Weights of a small transformer language model.
Size: vocabulary 4096, 9.18M parameters.
Architecture: RMSNorm before each block, rotary positions, no biases in attention or MLP, untied embeddings, normalized queries and keys, capped logits.
Each number is 200 + 30 x the weight over the matrix's rms, rounded and kept within 0 to 999. Layers, rows and columns count from 0.

# layer 4 MLP up, 1024x256, rms 0.102, rows 21-46, columns 0-63
221,162,230,194,191,226,241,197,168,136,246,155,211,176,168,202,209,144,189,163,254,200,219,193,138,172,175,198,184,238,187,235,203,228,183,238,237,229,199,229,221,259,189,144,186,212,214,183,163,210,199,184,175,235,183,207,239,162,169,192,201,203,209,250
171,167,204,172,102,229,194,211,155,169,218,231,197,165,213,183,206,221,193,165,212,170,202,181,205,176,178,249,216,203,173,169,209,175,244,219,189,216,182,226,208,176,230,209,206,187,224,184,166,187,211,232,215,199,143,194,190,154,177,203,204,188,174,195
178,174,230,215,180,199,195,178,245,202,207,178,219,198,248,241,183,213,243,180,237,258,187,185,190,235,179,180,232,202,183,212,191,193,162,195,216,199,187,242,222,143,230,167,219,176,212,195,218,203,194,226,177,190,195,202,169,169,166,208,169,184,189,218
182,195,251,198,179,197,198,222,191,233,201,221,128,225,208,152,201,167,246,236,187,237,199,183,191,196,170,226,181,225,196,163,230,186,189,202,227,220,223,241,195,202,263,201,202,194,223,244,184,154,190,202,221,175,250,188,219,218,187,166,202,180,180,169
202,217,178,199,197,205,251,177,198,229,176,198,190,181,181,201,198,202,154,188,237,174,242,224,153,187,199,157,160,167,192,212,165,174,217,185,194,182,155,197,219,174,201,177,225,191,204,243,168,239,182,192,215,213,204,202,144,139,163,219,175,141,189,226
215,175,142,193,168,219,173,156,208,203,221,187,184,198,210,250,166,239,199,135,212,205,161,196,223,225,178,181,267,223,240,218,128,251,238,238,209,227,181,172,271,129,245,219,198,230,215,197,170,214,172,282,214,187,145,220,223,214,208,280,229,219,219,273
198,211,171,228,220,259,194,201,174,173,300,199,198,217,192,213,181,199,159,170,235,195,224,207,157,227,224,163,178,213,172,224,199,154,198,154,160,252,219,227,212,139,177,236,177,195,188,229,233,166,185,171,197,226,224,232,163,226,200,197,226,170,211,189
285,173,193,135,242,199,235,136,158,250,188,203,196,230,174,241,203,165,240,239,204,235,216,211,228,155,232,213,173,156,222,218,171,226,197,181,160,159,246,194,193,181,186,184,197,180,208,183,192,204,168,221,236,210,129,231,180,180,176,207,197,174,187,234
230,211,193,184,202,212,219,224,197,213,167,206,222,179,187,163,171,157,198,263,223,155,221,211,192,200,153,257,162,222,268,236,226,202,214,208,195,242,220,198,237,186,199,228,168,178,184,167,260,244,229,181,214,194,201,205,211,235,212,202,225,166,211,192
132,169,180,204,178,168,223,214,180,177,194,225,180,234,188,254,218,259,194,173,219,183,198,201,195,252,155,180,202,207,173,199,173,181,223,203,241,127,185,183,233,160,201,260,168,204,235,207,194,233,229,275,192,163,196,151,187,165,95,198,239,210,162,224
186,176,206,239,172,189,208,180,250,211,252,221,134,198,240,148,209,175,276,206,211,215,214,148,190,156,198,206,214,147,222,164,200,240,231,231,199,188,185,208,229,202,199,131,238,176,186,177,198,227,177,188,225,216,202,219,180,289,203,184,209,193,224,208
186,186,175,149,199,214,176,256,205,160,182,181,213,251,187,151,224,195,181,194,207,247,252,252,201,137,180,188,174,177,221,219,180,152,194,172,185,169,178,260,192,211,230,141,152,168,182,209,255,261,212,198,162,173,280,195,194,203,201,183,206,214,225,137
206,190,193,200,189,199,242,190,248,227,176,199,209,192,192,207,180,247,177,212,217,133,184,198,230,191,175,180,249,187,129,219,162,191,165,199,140,209,219,202,201,193,172,240,213,192,186,167,251,231,198,194,151,258,208,222,125,169,175,231,241,164,150,193
249,169,173,217,174,221,167,215,204,187,225,203,175,187,188,227,171,157,235,200,139,181,218,208,215,168,283,230,218,216,233,209,239,197,258,232,206,205,197,188,223,192,203,237,193,154,219,190,169,191,217,168,140,235,166,240,262,216,233,182,283,221,189,215
184,185,172,188,178,206,220,265,257,201,217,210,210,159,214,201,194,204,250,195,226,214,238,187,196,245,194,129,221,204,203,170,224,217,183,193,145,215,168,162,167,144,260,174,185,209,226,181,195,171,200,233,184,240,242,199,147,192,167,197,213,249,251,249
198,164,161,263,177,178,214,170,233,209,235,147,209,156,128,190,192,174,163,223,179,184,199,241,178,197,224,167,221,218,219,182,186,223,231,196,243,197,204,179,193,225,251,204,192,233,181,232,194,238,148,178,226,194,190,190,173,180,164,196,194,229,221,219
186,203,206,236,181,206,214,210,176,275,167,195,179,176,199,206,189,243,161,169,162,171,193,189,171,134,150,156,259,179,205,194,201,239,182,239,125,231,192,257,236,203,219,191,211,243,223,207,250,214,244,217,225,217,134,195,181,206,163,241,207,226,222,156
216,192,254,169,205,203,215,150,180,176,237,185,194,158,205,151,206,191,222,224,232,217,237,168,148,213,205,219,187,193,274,220,227,184,173,220,254,191,247,206,182,252,232,181,273,212,212,176,199,208,146,169,218,168,238,193,227,233,202,141,208,213,272,178
223,230,197,237,222,224,222,163,187,137,207,205,207,166,199,167,202,230,199,207,117,213,179,170,163,205,209,201,207,241,198,139,178,185,235,210,208,193,232,169,134,203,180,223,213,226,171,190,217,208,203,262,268,180,250,188,227,185,141,189,206,222,214,194
217,181,177,189,228,183,183,244,152,180,202,216,229,188,127,177,237,156,250,232,229,172,214,242,188,151,238,212,191,231,171,159,169,231,185,161,165,202,199,224,170,215,171,156,208,162,175,228,176,186,271,142,205,221,195,252,206,201,221,140,209,181,223,224
176,203,224,192,206,173,193,262,223,201,239,186,238,174,209,189,163,202,246,222,228,204,202,212,158,215,211,190,209,226,180,216,189,248,173,194,198,192,235,219,190,186,197,211,182,224,246,247,168,190,213,173,183,231,234,201,180,165,188,190,187,244,240,178
188,196,211,186,223,202,250,211,239,229,222,213,206,176,199,148,216,228,217,200,139,181,236,185,211,151,233,195,204,195,143,176,190,205,215,258,181,185,229,218,184,259,251,205,177,193,207,191,219,212,179,207,174,260,196,249,149,254,253,229,236,216,210,219
162,205,222,216,159,220,183,230,234,255,224,215,220,130,195,199,156,205,203,141,165,163,147,171,241,182,231,163,210,185,180,197,218,198,182,248,176,203,165,190,295,242,237,229,234,227,232,137,236,159,170,203,220,201,143,173,188,192,174,249,180,184,171,187
213,208,184,203,92,174,188,238,177,266,169,242,194,209,146,217,188,172,222,227,196,191,285,193,242,175,205,183,206,221,191,141,204,143,230,203,203,213,229,201,195,181,172,168,187,202,155,148,212,266,169,198,150,225,169,247,198,220,205,195,213,219,187,192
172,155,263,140,206,184,200,161,192,180,166,135,180,213,205,250,173,259,201,195,220,150,199,152,199,194,168,158,197,180,241,193,237,197,185,206,183,201,156,147,198,218,290,179,182,203,156,226,215,256,211,240,241,186,184,189,212,175,187,206,223,218,204,203
247,155,209,162,191,214,206,221,201,186,254,175,213,208,215,246,198,216,164,132,264,148,203,158,213,169,202,165,204,215,189,163,149,173,234,194,180,176,155,195,112,203,147,162,139,193,223,215,236,182,164,203,209,183,197,205,216,215,201,198,200,231,173,192
# layer 4 MLP down (transposed), 1024x256, rms 0.105, rows 21-45, columns 0-63
217,183,204,207,162,196,187,202,170,256,206,189,219,192,221,181,184,187,156,245,218,175,209,176,210,203,185,167,242,175,166,217,191,236,248,189,161,222,216,173,189,134,174,162,233,257,153,198,192,210,177,218,180,235,180,197,208,157,248,241,221,247,204,175
214,223,195,217,259,213,237,181,227,188,192,169,180,192,178,192,142,204,156,243,197,219,220,164,177,153,177,184,176,167,215,204,199,200,201,221,240,193,245,276,191,225,186,200,199,172,206,254,127,253,238,217,210,224,245,155,244,223,187,168,185,210,214,229
187,180,180,260,186,258,264,181,207,156,200,135,204,231,192,186,208,194,223,205,212,225,191,183,177,171,228,159,152,140,189,206,183,208,250,211,209,206,205,173,178,214,212,95,211,194,172,210,223,200,191,197,223,228,208,227,221,252,210,184,225,150,161,157
264,156,195,216,255,180,219,200,216,184,191,192,246,166,170,169,189,193,181,158,189,157,205,181,219,180,173,140,269,195,206,243,223,186,178,169,203,208,201,145,214,232,204,200,195,179,216,219,260,257,192,219,165,205,139,243,157,172,255,241,183,176,201,216
199,213,215,204,205,216,188,204,210,144,199,224,179,198,231,179,190,235,245,232,155,257,222,216,209,211,197,222,209,230,206,184,213,216,197,233,167,229,172,214,206,206,190,236,179,227,155,195,188,167,188,189,198,172,181,245,211,186,198,227,213,188,243,226
220,223,212,195,193,146,155,236,182,231,171,225,220,166,260,225,184,179,189,194,193,179,197,236,188,230,227,220,184,237,196,193,174,191,193,194,172,220,213,146,203,151,178,267,232,222,225,173,218,141,194,206,182,183,179,139,181,165,215,143,152,167,147,165
164,198,177,178,178,204,189,229,212,216,242,236,180,186,135,202,216,193,170,197,244,186,196,201,186,227,212,237,193,232,206,192,176,151,200,186,245,219,187,221,229,145,252,200,226,238,158,138,190,179,182,206,216,194,181,173,138,169,195,218,214,232,215,239
228,201,231,201,209,218,171,248,251,209,210,194,209,146,266,186,227,230,259,260,221,207,155,221,183,267,237,220,240,236,231,169,189,245,226,186,224,135,186,146,147,207,176,254,181,157,201,207,178,161,149,185,212,197,187,195,217,247,170,230,188,231,196,242
237,226,242,194,196,153,160,202,200,194,172,213,184,176,219,111,212,210,166,205,217,130,210,246,237,236,169,198,206,164,207,211,196,156,194,208,202,173,165,208,233,218,233,237,210,176,206,215,194,176,180,211,224,237,130,212,200,221,227,226,199,183,148,217
201,226,180,257,223,153,177,221,159,238,192,205,198,216,198,201,186,181,222,157,217,165,207,214,202,212,197,173,186,206,233,168,189,209,249,189,246,205,178,219,194,216,192,178,197,241,216,176,171,188,239,238,240,158,193,199,198,170,142,211,279,171,192,162
173,176,166,222,193,179,209,209,184,222,212,202,239,167,204,196,205,207,228,198,216,203,247,185,139,164,251,230,208,210,267,155,154,178,170,233,144,218,215,178,180,204,105,238,197,208,219,219,193,168,163,175,169,176,132,191,199,164,191,253,180,227,195,172
199,270,216,264,200,160,221,197,235,239,179,224,241,193,161,215,144,240,164,222,186,245,235,219,235,166,211,213,226,237,233,206,181,180,227,201,153,231,228,192,185,258,124,152,160,177,239,125,194,207,202,206,219,221,175,174,195,183,218,145,155,233,138,163
196,178,220,204,243,213,188,222,149,176,206,185,242,201,231,144,214,198,204,227,128,205,205,175,219,207,171,183,188,186,272,202,218,189,217,177,222,216,232,161,209,185,177,187,182,160,193,178,135,178,183,217,225,183,177,217,173,191,183,149,225,219,216,174
164,193,233,180,256,161,198,266,192,218,183,172,203,227,243,148,171,213,196,246,198,222,224,264,263,255,257,203,218,185,185,195,230,176,225,228,196,173,179,156,230,220,216,242,216,177,158,223,227,177,170,242,195,205,188,233,241,159,181,165,196,197,206,166
165,196,155,201,196,221,171,204,196,243,152,223,166,196,190,192,218,192,218,176,217,200,220,221,248,205,178,166,163,217,213,190,209,191,188,199,177,230,145,242,163,234,228,149,226,188,191,217,242,172,194,170,165,265,223,176,218,188,234,183,234,216,209,166
165,206,185,186,215,175,128,218,173,216,228,224,213,197,265,173,160,143,159,238,175,213,210,200,194,215,181,149,209,250,219,212,228,179,191,160,162,247,189,233,176,191,145,224,181,197,204,227,148,142,155,238,186,193,223,221,183,190,200,247,159,151,147,223
201,203,216,167,174,220,208,253,165,214,248,204,173,205,229,202,239,163,172,206,283,234,227,184,188,237,288,168,210,150,165,174,171,243,210,179,178,264,235,238,236,161,213,194,185,162,220,196,240,195,226,208,228,248,200,190,183,189,253,154,193,233,203,225
199,185,162,195,198,221,144,223,183,205,194,196,160,211,202,162,173,212,191,228,141,135,211,165,223,325,211,164,197,169,194,191,194,207,185,146,181,231,170,168,235,250,192,239,154,176,187,166,171,178,243,122,201,199,239,235,232,200,208,230,189,214,233,189
164,176,213,176,204,174,189,163,202,190,250,211,198,177,245,247,206,191,200,179,159,203,104,188,174,169,215,187,221,245,118,233,180,225,196,182,209,174,192,169,149,178,241,187,227,205,233,236,249,211,207,178,167,225,278,200,251,213,224,240,252,210,234,226
210,188,194,146,200,217,204,212,141,195,167,216,186,235,222,238,204,231,225,210,191,258,174,210,156,206,189,207,205,133,185,239,222,200,251,208,207,166,189,225,218,210,205,256,213,237,194,201,182,222,146,182,213,238,232,166,187,169,135,194,224,181,179,186
201,191,216,261,177,195,176,235,176,214,176,176,186,237,262,185,179,135,241,192,215,240,173,189,210,211,289,203,234,146,139,194,215,214,196,227,203,209,219,141,180,207,223,184,243,185,219,237,176,261,201,213,179,191,176,162,174,240,214,217,163,213,179,177
172,153,228,229,201,133,200,224,216,187,186,182,219,176,207,183,239,275,228,241,165,241,183,226,177,220,276,206,242,219,194,227,220,157,241,197,164,197,204,239,185,183,198,186,178,242,198,184,184,197,184,199,133,180,170,186,206,188,168,179,200,265,196,192
156,191,221,231,165,175,147,172,214,210,181,222,159,176,205,177,195,264,187,217,180,214,209,206,182,183,234,159,161,157,243,210,185,151,220,266,151,193,179,204,226,256,224,170,192,197,216,168,209,213,198,186,252,224,183,207,95,180,172,206,208,188,170,200
230,195,206,170,230,186,198,230,215,263,194,202,244,205,223,159,201,179,148,171,165,240,191,253,207,260,216,204,256,235,202,182,199,240,195,197,205,203,187,251,148,218,189,197,212,181,252,191,227,215,204,241,232,207,175,240,232,223,238,223,151,186,186,160
235,198,240,189,133,226,171,220,234,216,187,186,204,232,203,242,186,223,136,234,163,211,212,274,225,188,236,206,156,192,194,203,226,249,209,208,238,232,140,222,200,221,207,223,167,216,137,193,228,167,199,200,195,182,151,175,194,202,194,126,177,211,165,223